Each number is 128 + 32 x the weight over its row's rms, rounded and kept within 0 to 255. Layers, rows and columns count from 0. The size above them is the row's rms in percent of the matrix's.

# layer 6 MLP down (transposed), 1152x192, rms 0.09, rows 1065-1081, columns 96-191
size [101  91 107 102 103  91  90  96  84 105  86 100 107 106 109 104  98]
[[102 100 124 101 137 114  93 117 203 168  79  85 101 145 115 139 169  87 138 167 130  76 161 134 125 170 152 180 121 178 105 118 104 149 129  95 126 172 125 151  96 127  91 158 111 106 108 149 116 138 127 131  76 138  93 121 160  73  80 150 112  95 125  44 162 135 179 136 124 150 136  90 163 166 156  61 154 113  97 124 160 103 175 144 131  74 183 127  62 154 125 131  72 169  42  73]
 [ 64  88 128 168 121  90 149 128  60 127  86 142 105  56 169 105 103 183  71 118  96 134 142 108 137 206 112 170 113 107 160 104 109 127 165 100 139 160 140 168 185  86 111 143 122 138 114 149 183 192 188 122 150 125 156 101 151 166 125  89 105 152  90 109 129 120 134 114 101 113 221 108 181 117  95 117 163 165 176 132 118 111  98 121  58 136 117 113 162 187  88 104 163 132 140 153]
 [126 161 152  83 150 106 156 124 141 172 111 117 114 174  84 184 111 148 158 155  80 123 109  52 207 108  97  75  96  87 145  65 129 157 106 179 194  98 100 169 167 169 112 138 105 167 150 150 115 130 111 141 164  36 141  85 118 184 116 186  97 111  85 111  99 115 113 184  75  69 114 128 150 119 131 154 126 154 111 110 149 169 125 165  94 120 124 135 109 173 130 112 164  94 100  85]
 [114 135 156 124  95 127 146 140  79  91 163 137 109 156  66 141 131 108 134 114 125 149 163  80 167  72 164 152 183 159 146  98 113 103 140 145 155 163 118 127 175 173  99 125 100 129 132 136 129 131 118 130  64 194  95 121 142 189 100 203  90 131  72 168  95 125 148 140 125 194 153 168 136 144 126 130  91 129 121  81 129 127 157 106 147 114 124 176 109 155 133  83  75 174 117 116]
 [149 124  94 177 152 204 153 137  99 134 142  62 106 173 116 106 130 145  83 130 149 147 169 170 113 159 136 149 139  99 156 104 144 127 124 101  51 173 132 146 124  71 117 166 125 148 143 178  95  74 115  93 156 144 114 162 115 156 193 133 118 106 133  81 114 161 179 118 122 144 138 132  87 121  63 115  96  94  90  82 105  80 169 123 120  90 118 105 163 135 119 112 136  87 189 195]
 [160 135 116 162 112  59  93 152 103 190  69 141 132  71 154 101  89 115 114 125 146 150 122 138 133 214 108 136  86 140 127 150 157  58 128 109  92 112  65 149 130 125  98 169 111 102 127 124 103 145  99  65 132 223 165 124 102 145 115  99  86 150 201 154  95 107 148 140 120  98  90 142 136 136 154 142 118 100 133 101 122 188 190 158 115 119  91 141  99 154 122 133 255  92 189 133]
 [123 172  70 120 153 136  52 187 146  98 135  84 109 155 140 175 158  97 147 123 144 132 156 174 171 117 121 149 146 132 164 118 122  82 132 113 136 133  96 114 175 121 117  83 170 114 133 125  59 151 138 137 120 103 144  88 136 163 100 150  95 119  68 143  73 149 189 178  91 145 112  93 119 124 105 147 140 196 103 109 123 176  91 124 139 150 101 175 133 128 119  79 132 155 134  83]
 [164 148 118 102  93 126 141 109 112 140 149 112 187 127 146 140 122 201 149  72 174 153 116 148  84 148  79 100 115 194  93 106 140 109  74 129 165  91 139 112 171 109 150 187  82 167 100  88 161 150 166 130 146 108 173  82 121 116 103 171 105 119 175 164 117 208  83 148  94 131 132 170 101 134 145 113 103 108 175  19 127 140  91  86 117  74 121 120 138 102 102  89 125 139 112 134]
 [118 112 122 180  37 139 162 128  29 129  82 131 189 102 156  62 141 110 130 148  94 140 149  58  96 103  87 146 101 126 126  89 115 168 108 136 158 151 133 105 171 135  81 168 123 177 112 145  71 131 130 104 136 133 125 146  92 143 150 123 123 157 122  74 140 113 152 145 107 172 115 108 157 147 141 162 180 167 128 111 124 138 125 146 155 154 152 142 123  96 104  88 180 144 125 100]
 [148 142 108 125 173  80 125  96 169 126  82 105 162 105  85 164  88 153 116 146 110 129  85 152  85 109 142 155 124 122 167 124 144 177 147 129 145 197  80 151 173 143 149  77 119  90 135 111 108 128 121 137  67 112  88 122 149 105 155 138 157 103 102 124 105 143 202 113 164 120 197 144  79 180 145 114  77 193 116 122 110 113 152  76 100 115 107 135  85 127 155 134 101  99 157 135]
 [125  95 164 152 161 132 165 196 101  99 208 114 141 166 108 172 130 200 139  96  91 156 142 126  99 161  90 141 195 147  89 119  98 157  92 166  98  84 104 141 120  92 125 144 136 172 178 137 184 125 111  88 113 142 129  96 151 164 116 156 141  99  42 138  91 141 110  86 118 129 140 164 184 144 147 161  60 158 173 159 206 137 156 145 145  47  94 136 141 102 163 148 122 129 122 128]
 [144 144 155 135 119  93 154 107  77 187 120  67 144  90 172 112 133 105  73 121 193 102 197 140 147 165 114 128 123 142 170  91 125 146 142  94 148  80  77 111 106 135 134 112 104  99 103  85  94 135 134 119 167 123  38 113 119 108 121 164 149 114  97  55 139 181  99 135 119 117 193 184 126 147 130 161 185 140 146 130 167 139 137 125 129  85 158  98 165 196 133 169 148 118  91 166]
 [130 154 120 132 149 121  71 117 196 115 132 131  96 116 176 134  77 131 131  58 133  93 111 151  94 116 176 107  94 147 115 155 147  97  80  98 151 223  54  81 176 175 131  86 171 165 145 201 142 137 104 180 138 120 138  98 106  87  99  91 110  90 122 110  92 149 200 172 125 126 152  79 114 138 137 119 120 163 134 121  75 134 139  60  97 164 100 101 110 172 118 122 117 152 142 134]
 [121 146 119 135 102 118 106 122 120 169 140 112 112 133 127 110  89 134  88 132 130 128 187 139 154 126 131 179 123  68 120 126 143  63 169 205 109  64 137 108 217 115 100 125 120 135 121  96  77 179 161 124 111  81 152  95 158 183 108 150 135 120 141  96 202 155 111 135 164 157  66 143  59 118 153 188 158  84 114 155 129  82  94  30 206  96 101 162 131 129  45 133  98 120 114  45]
 [139 163 120 144 212 120 178 128 118 183 157 112  77  92  64  42 102 134 146 122 145 105 135 168 147 146 141 124 115 165 134  81 163 134 106 133 137 140 143 120 125 135 162 110 126 137  77 114 134  90  93 134 136 125  86 141  71 131  79 119 119 158 120 160 112  83 139 111 107  94 117 140 140 151  87 152 105  93 115 157 102 131 142 138 153 144 107 124 135 127 124 209 153 121 134 164]
 [ 90 126 200 154 144 127 180 120 181 114 175 117  99 103 138 151 156 112 108 101 148 121 141  93  58 123 148 113 113 127 135 115 145 146   0 193 113  84 100 105 125 174  92 103 128 162 193 134 132 117 119 111 113 101 148 135 149  92  40  87 162  83 127 131 162 138 130 140  76 154 151 108 134 131 115 107  64 134 203 142 120 138 118  88 174 160 128 120 115 128 129 165  68 123 102 143]
 [160 181 124 157 120  96  28 152 164 148 153 166 143 173 167  77 117 135  93 132 158 169 189 121  98  79  90 150 128 108 135 140 108  49 217 108 142 171 105  73 100 150 206 135 118 126 129 123 102  71 135 134 179 103 101  79 100 162 142 112 133 107 123 136 123 156 111 120 126 103  96 133  88  34 147 136  81  86 168  86 145 109 111 128 104 178 142 136 199 130 116  96 188 127 106 149]]
# layer 6 MLP up, 1152x192, rms 0.0983, rows 1066-1081, columns 96-191
size [ 91 112  97 101  92  90  94  84 107  93 103 109 105 110 100  97]
[[155  98 149  89 125 166 151  80 115 135 171 151 171 143 115 167 139  84 237  57 180 102 101 142 156 116  96 105 179 122 121 131 127 127 137  74 114 168 146  89 151 174 178 149 179 100 179 112 119 126 125 111 118 104  97 115 102  90 142 132 147 155 108 167 162 181  85 118 180 101  83 161  86 131 151 164  62 115 141 129 133 113  88 132 159 142 178  99  65  74 128 114 121 117 110 116]
 [144 124 158 115 109 180 125 182 130 202 122 125 106 108 103 153 202 170 108 133  96  95 118 134 135 148 133 122 120  88 106 118 179 146 102 210 125 168 167 101 101 123 147 108 132 147 139 201 143 113 121 113 143  90 121 168 124 130 125 124  76 173 165 158 132 104 125 136 130  94 116 144 130  97 130 146 128  90 133  78 126 129 148 131  69 164 159  68 174 162 190 113 177  90 179  94]
 [149 171 190 102 111 154 136 119 141 128 103 164 138 147  88 108 138  98 126 142  89 138 108 102 100  63 179 151 172 148 143 140 146  59 119 124 139 130 118 124 113 106 132 149 144 117 124  92 139 141 162  99  89 173 194 185 115 163 124 164 133  96 103 121 120 125 143 131 124 161 122 122 126 203 161 145 139  70 116 136 108 115 144  83 162  96  94 150  79 128 213 113 155 104 111  97]
 [ 92 124  89 109  94 132 136 133  92 138 142 114 172  88 138 155 194 179 117 109 184 118  83 204 180 140 130 125  81 175 171  92 121  85 126 123 133 151 156 146 140 113 197 104 139 104 115 179 113  57 126 135 122 152 158 140  85  61 110 138 143 131  89 184 146 148 150  62 104 148 186  84 123 180 160 123 147 179 117 127 126 166 142 145 138 100 162 109 121 165 166 119  96  74 130 160]
 [ 95 164 161 156  48 163 160 104 113 107 127 109 108  86 124 120 124 168  98 123  95 203 111 130 166 107 109 158 164 151 149 144 160 190 143 134 135 167 193 145 154  99 151 159 116 174  71 120  97  98 121 191  49  88 109 121 111 183 142 132  98 153  99 124 143 142  73 157  71 118 168 100 126 110 141 105 140 116 113 178  58  93 140 124 119 103 163 148 121 105 122  65  27 124  83  99]
 [ 76 110 185 104 108 132 133 180  85  51 141 149  81 136 142 131 181  96 129 138 118 122 114 132 156 156  90 172  72 176 118 112 119  85 138 101 123 148 121 160 114  85 139  93  94 121 168 133 117 162  87 115 162 146 100 168 115 110 128  57 133  96  91 158 122 123 140 145  97  76 137 134  78  94 216 169 154 133  98 115 132 156 146 111 125 130  84  79 135 153  76 167 122 147 111 137]
 [168 113 132 172 128  90 122 116 122 132 193  85  97 108 182 134 127  59 145 136 194 109 165  87 199 101 162 114 143 125 116 135 106 139 148 107  99 102  91  93  96  76  83 147 197 150 109 105 126 114  63 106  97  77 152 139 122 117 157 162 130 110 125 165 165 114 143 160 170 167 188 151 140 115 143 130  97 127 125 131 149 111  96 133 128 109  65  93 148  81 104  81 101 167 173  70]
 [143 128 146 113 210 174  91 159  69 113 125  96 125 118 100 163 122 116 121 152 144 125  88 160 173 163 152 132  94 101 109 141 173  99  65 114 120 116 148 109  85 125  82 103 159 113 108 100 142 131  63 145 107 126  86 101 150 104 166  87 154 132 129 128 130 146 108  97 190 120 140 164 121 105 126  40 173 129 200  83 103 108 128  93 134 154  76  78  92 188 117 151 106 101  64 168]
 [142 121  77 135 146 115  87 125 129  71 131 119 156 117 121 146  97 159  98 143 114 134 161 133 168  84  96 238 106 145 205 162 125 147  90 144 138 132 145 130 154 132 157 108 182 173  82 124 127 191 111 133  85  86 116 137  96  86 144  73 138 200  99 138 101 171  93 128 124 145 177  92 132 119 177 126 114  80 141  87  81  89  82 143 128 158 117 120 117 126 149 134 123 124  87  83]
 [113 167 158 161 130 161 117 138 138  56  91 116 114 123 143 103 141 106  93 115 198 100 129 127 138 156 139  99  93 181 140 161 101  98 113 153 128 195 153 144 103  93 151 142  98 103  81 142 155 101 129 135 168 151 147  97 166 191  99 107 118 187  94  95 169 137 109 114 142 129 117 134 130  69 137  84 121 122 181 121 107 180  95  50  74 190 124  44 125 152 120 122 111 163 126 153]
 [122 106 153 108 142 103 141 177 156 164  99 172 127  82  94 175  94  85 124 148 188  70 153 128 138 154 155 142 168 141 146 112 112 137 219 129 130  88 142  90 122 110 108 164 168 113 128 126 156 199 128 100 230 134  98 122  92 112 122 117 117 114  85 146 115 109 163 124 159 156 164  54 134 137 197 174 164 101 115 129 125 115 118 205 113 137 161 104 158 121 103 117 151 166  92 110]
 [113 145  75 178 156 118 160 113 106  94 112 158  91 147 183 125 136  94 110 102 177  63 161 113 181 139 189 142 124 121 120 174 185 102 114 157 163 158 116  85 121 142 114 109 154 176 154 115 115 141 104  96 147  95 109 132  89 117 126  89 126 133 108  77 118 133 144 117 151 135 149 175 121 155 166 102 112 103 166  95 101 120 104 114  99 163 117  65 104 162 143 114 124 218 139  94]
 [101 120 112 144  90 104 115 198 148 117 163  96 143 153 124 123 162 125 158  86 115 132 142 128  91 132 126 133  38 114 134 151 138 109 197 119 182  88 164 157 118 125 137  90 177  75 131 143  99  88  87 107  94 132 172 142 133 112 144 109 134 147 156 109 123  65 129 171 101 194 128  69 146 118 157 144 113 122 183 114 121 138  88  88 119 139  71 159 150 164  81 117 141  91 110 108]
 [ 32 106 158 143 141 104 107 116 115 160  87 121 104 109 173 150 129 130 124 147 101  62 126 155 132  80  99 146 154 143 130 115 171 160  92 141 183 116 143 108 110 125 136 188 176 122 122 143 101 125  94 143 137 148 136 223  99 168 128 115  86  96 171 182 113  67 114 140 137 165 136 180 124 134 102 131 193  97  76 153 111 129  87 165 138 142 163 120 108 147 121 114  32 146 124  55]
 [142 108 180 126  80 135 156 127 149 121 144 148 109 102 125 102 148 145 130 100 119 187  90 113 164 155 129  93 139 129 136 107 125 127 179 160 127 115 132  96 117 115 103 130 114 124 116 134 155 125 135 193  93  88 187 121 106 135 173  84 169 107  95 141 121 173 115 128 104 157 119 115  77 125 148 167 174 127 103 151 185 125 177 179 111 152 126 157 165 113 140 179 175 154  86 109]
 [129 150 135 151 143 168 129 113 134 124 165 125  70 176 177 124 115 180 153  88 158 216 156 110 130 126 142 174 182  63 149  83 131  65 122 161 162 121 102 141 136 120 193 121  98 143  66 102 106 156 130 121 140 101 154  98 106 157 132  74 175 124 117 122 132  39 115 150 150 165 135 116 112  96 132 112 124  11 147  81  87 125  63 129 172 124  77 109 124 126 121 143 136 144 112 188]]